config.toml
num_hidden_layers = 10
init_std_qkv = 0.0924
warmup_steps = 0
decay_fraction = 0.592
final_lr_fraction = 0.05
max_steps = 13874
Each number is 128 + 24 x the weight over its row's rms, rounded and kept within 0 to 255. Layers, rows and columns count from 0. The size above them is the row's rms in percent of the matrix's.

# layer 6 MLP gate, 512x160, rms 0.324, rows 80-93, columns 96-127
size [ 98 101 105  91  90 104 105 100 103  95  96  92 103 104]
[[143 122 116 121 114 117 137 117 138 122 104  97 168  95 132 163  80 123 138 115 135 127 125 117 116 121 127 179 118 162 141  99]
 [108  76 120 124 112 146 107 124 146 137 153 155 138 150 117  95 128  83 154 127 144 116  69 115 161 148 138 140 139 113 139 164]
 [144 104  96 121 118  93 116 184 147 150 112 129 117 164 190 135  96  92  88 162 136 131 153 136 161 150 113 115 115 123 132 123]
 [155 151 115 124 125 154 138 112 126 142 112 143 141 127 161 178  66 137 118 126 109 156 142  87 118 138 155 158  98  72 108 144]
 [132 139 132 147 127 128 120 159 117  71 167  81 116  90 105  76 117 143 102 107  70 115 119 125 127 114 152 117 143 111 104 141]
 [146 123 158 172 153 117  82  73 114 119  90 112 116 106 147 141 150 109 119 133 102 123 122 108 112 151 108 130 184 114 103 115]
 [134 206 123 112 129 118 158 126 115 134 137 108 169 139 145 114 148 131 141 138 137 127 121  99 129 138 171 175 136 165 143 127]
 [170 141  99 129  85 144 150 115 159 147 131  92 108 148 136 148 119 120 104 107 154 138 121 111 132 137 153 105 140 103 147 139]
 [118 152 146 136 149 128 132 137 174 140 106 115 149 109 181 128 164 109 122 168 126 175 103 101 139 196 186 124 118  85 167 132]
 [141 128 162  87 159 112 100 126 161 143 106 164 148 117 116 165 105  96 131 119 127 130 151  79 133 119 133 140 127 147 117 123]
 [118 141 160 115 167 105 109 125 130 141 185 124 142 106 107 160  85 120 104 101 139 132 115 131 132 106 145 121 114 127 158 104]
 [143 119 118 124 119 110 154 124 127 133 110 127 112 123 122 113 159 169 113  75 129 133 106 138 146 113 105 148 155 128 117 150]
 [137 165 136 125 115 100  95 136  82 156 117 198 133 100 159 132 125 137 126 123 100 147 111 145 163 148 135 138  92 137 175 121]
 [134 161 154 114 124 156 116 168 143 123 137 116 110 158 118 163 150 114 157 147 143 146  94 131 113 116 184 145 105 112 164 113]]
# layer 6 MLP up, 512x160, rms 0.357, rows 80-92, columns 96-127
size [ 98 100 102  89  88 105 104 103 106  91 100  90 107]
[[142 140 134 122 120 121 113 161 136 117 121 112 103 152 134 111 132 159 122 129 179 134 145 160 136 166 101 118 129 121  81  76]
 [158 134 119 125 146 178 132 104 158 118 144  82 171 140  66 126 165 143 149 153 118 133 145 160 116 120  97 127 159 101 161 114]
 [117 149  98 142 129 127 141 139 109 123  95 123 169 133 132 164 130 143  98 124 185 132 123 101 108 114 162 137 129 150 133 100]
 [ 84  95 115 104 146 149 153 140 109 127  94 109  98 125 143 126 128 142 124 122 175 111 155  99 132 144 142 109 108 100 131 139]
 [141 160 120 149 118 124 132  93 133  72 129 133 122  83 152 113  97 154 144 125 111 110 135 168 114 113 118 106  91 132 101 111]
 [143 100 114 114 136 126 119 133 150 141  96 125 140 113 137 153 110 111 142 152 100 169 115 138 198  91 155 137 128 144 120 111]
 [105 130 146 131 150 129 108 125  88 160 162 157 168  73 111 130 148 129 101 136 139 137 136 111 104 109 134 128 134 126 148 150]
 [153  91 143 153 173 147  78 101 102 103 128 148 178  94 110 137 150 115 145 111 131 127 120 145 100 152 162 100 138 130 150 146]
 [144 125 104 118  98 136 143 106 128 160 154 118 105 143 117 137 115 154 102 137 110 117 188 137 188 108 117 165 130 139 103 132]
 [ 96 108 100  65 129 125 146 152 126 131 102 113 126 154 152 108 147 131 108 136 126  98 126 104 155 129 115 141 139 155 102 192]
 [125 149 133 123 147 148 110 132 124 153  98 172 139 104 120 127 136 141  98 124 157 138 121  54 157 120 154 112  77 139  99 143]
 [124 114 162 141 155  81  93 128 119  98  93  93  93  85  80 149 112 126 114 119 138 172 136 145 141 172 103 125 119 122 141 144]
 [128 137 157 169  67 133 133 182 111 120 115 127 116 113 132 117 137 152  91 134 152 138 115 102 119 125 109  87 120 163 128 106]]
# layer 6 MLP down (transposed), 512x160, rms 0.106, rows 80-92, columns 96-127
size [102  97 105  92  92 105 100 101 105  95 101  91 107]
[[116 118 115 157 105 111 139 128 131 165  91  85 149 144 152 112 154 105 135 115 135 121 105  90 128  90 136 137 128 101  77 122]
 [112 108 168 154 131 101 129 129 154  94 135 152 122 144 147 115 105 154 102 156 150 142 122 121 132 136 112 125 168 108 111 150]
 [137 138 132 120  97 130 144 149 106 102 134 121 151 125 173 120 145 129 141 133 118 137 144 128 105 152 166 100 127 112 116 118]
 [152 120 180 120 153 116 124 106 139 116 137 111  96 125 104 152 159 106 150 141 133 134 167 115 141 137 114 130 160 177 149  83]
 [ 67  78 134  94 101 137 107 146 169 185 116 176 107 105 116 168 162 128 129 121 129  99 148 100 175 157 148 131 131 163 148 144]
 [129 114  93 102 114 154 147 134 154  61 178 126 148 164 130 166 136 151 100 176 134 101  82 111 155  89 139  86 179 125 133 174]
 [104 158 117 112 129 142 132 108 110  88 106 124 155 141 133 113 154 165 144 141 151 152  99 122  91 136 140 131 135 145 162  89]
 [136 170 119 141 101 158 133 113 125  81 136 121 124 132 139 140  63 147  90 121 132 172 108 142 125 162 149 155 119  79 136 130]
 [114 109 129  87 163 102 121  92 160 158  89 138 152 124 121  53 149 117 142 127 150 148 127 130 113  94 139 153 163 143 142 129]
 [134 138 111 100 123 154 132 153 139  96 133 123 131 132 159  90 142 138 132  93 156 128 156 159  72 119 145 128 115  82 106 126]
 [114 125 151 113 112 126 142 117 126 141 134 111 106 127 108 126 106 131 129 103 110 142 134  97 125 128 128 147 117  91 117 130]
 [110 121 105 124 114 135  95 132 119 146 146 142 147 132 160 103 127 120 152  96 125  98 114 123 136 122 105 105 137 115 111 116]
 [127 126 183 120  98  81  98 125 142 193 133 134 116  59 179  74 154 110 140 161  97 137 121  92 154 111 129 122 152 128 130 145]]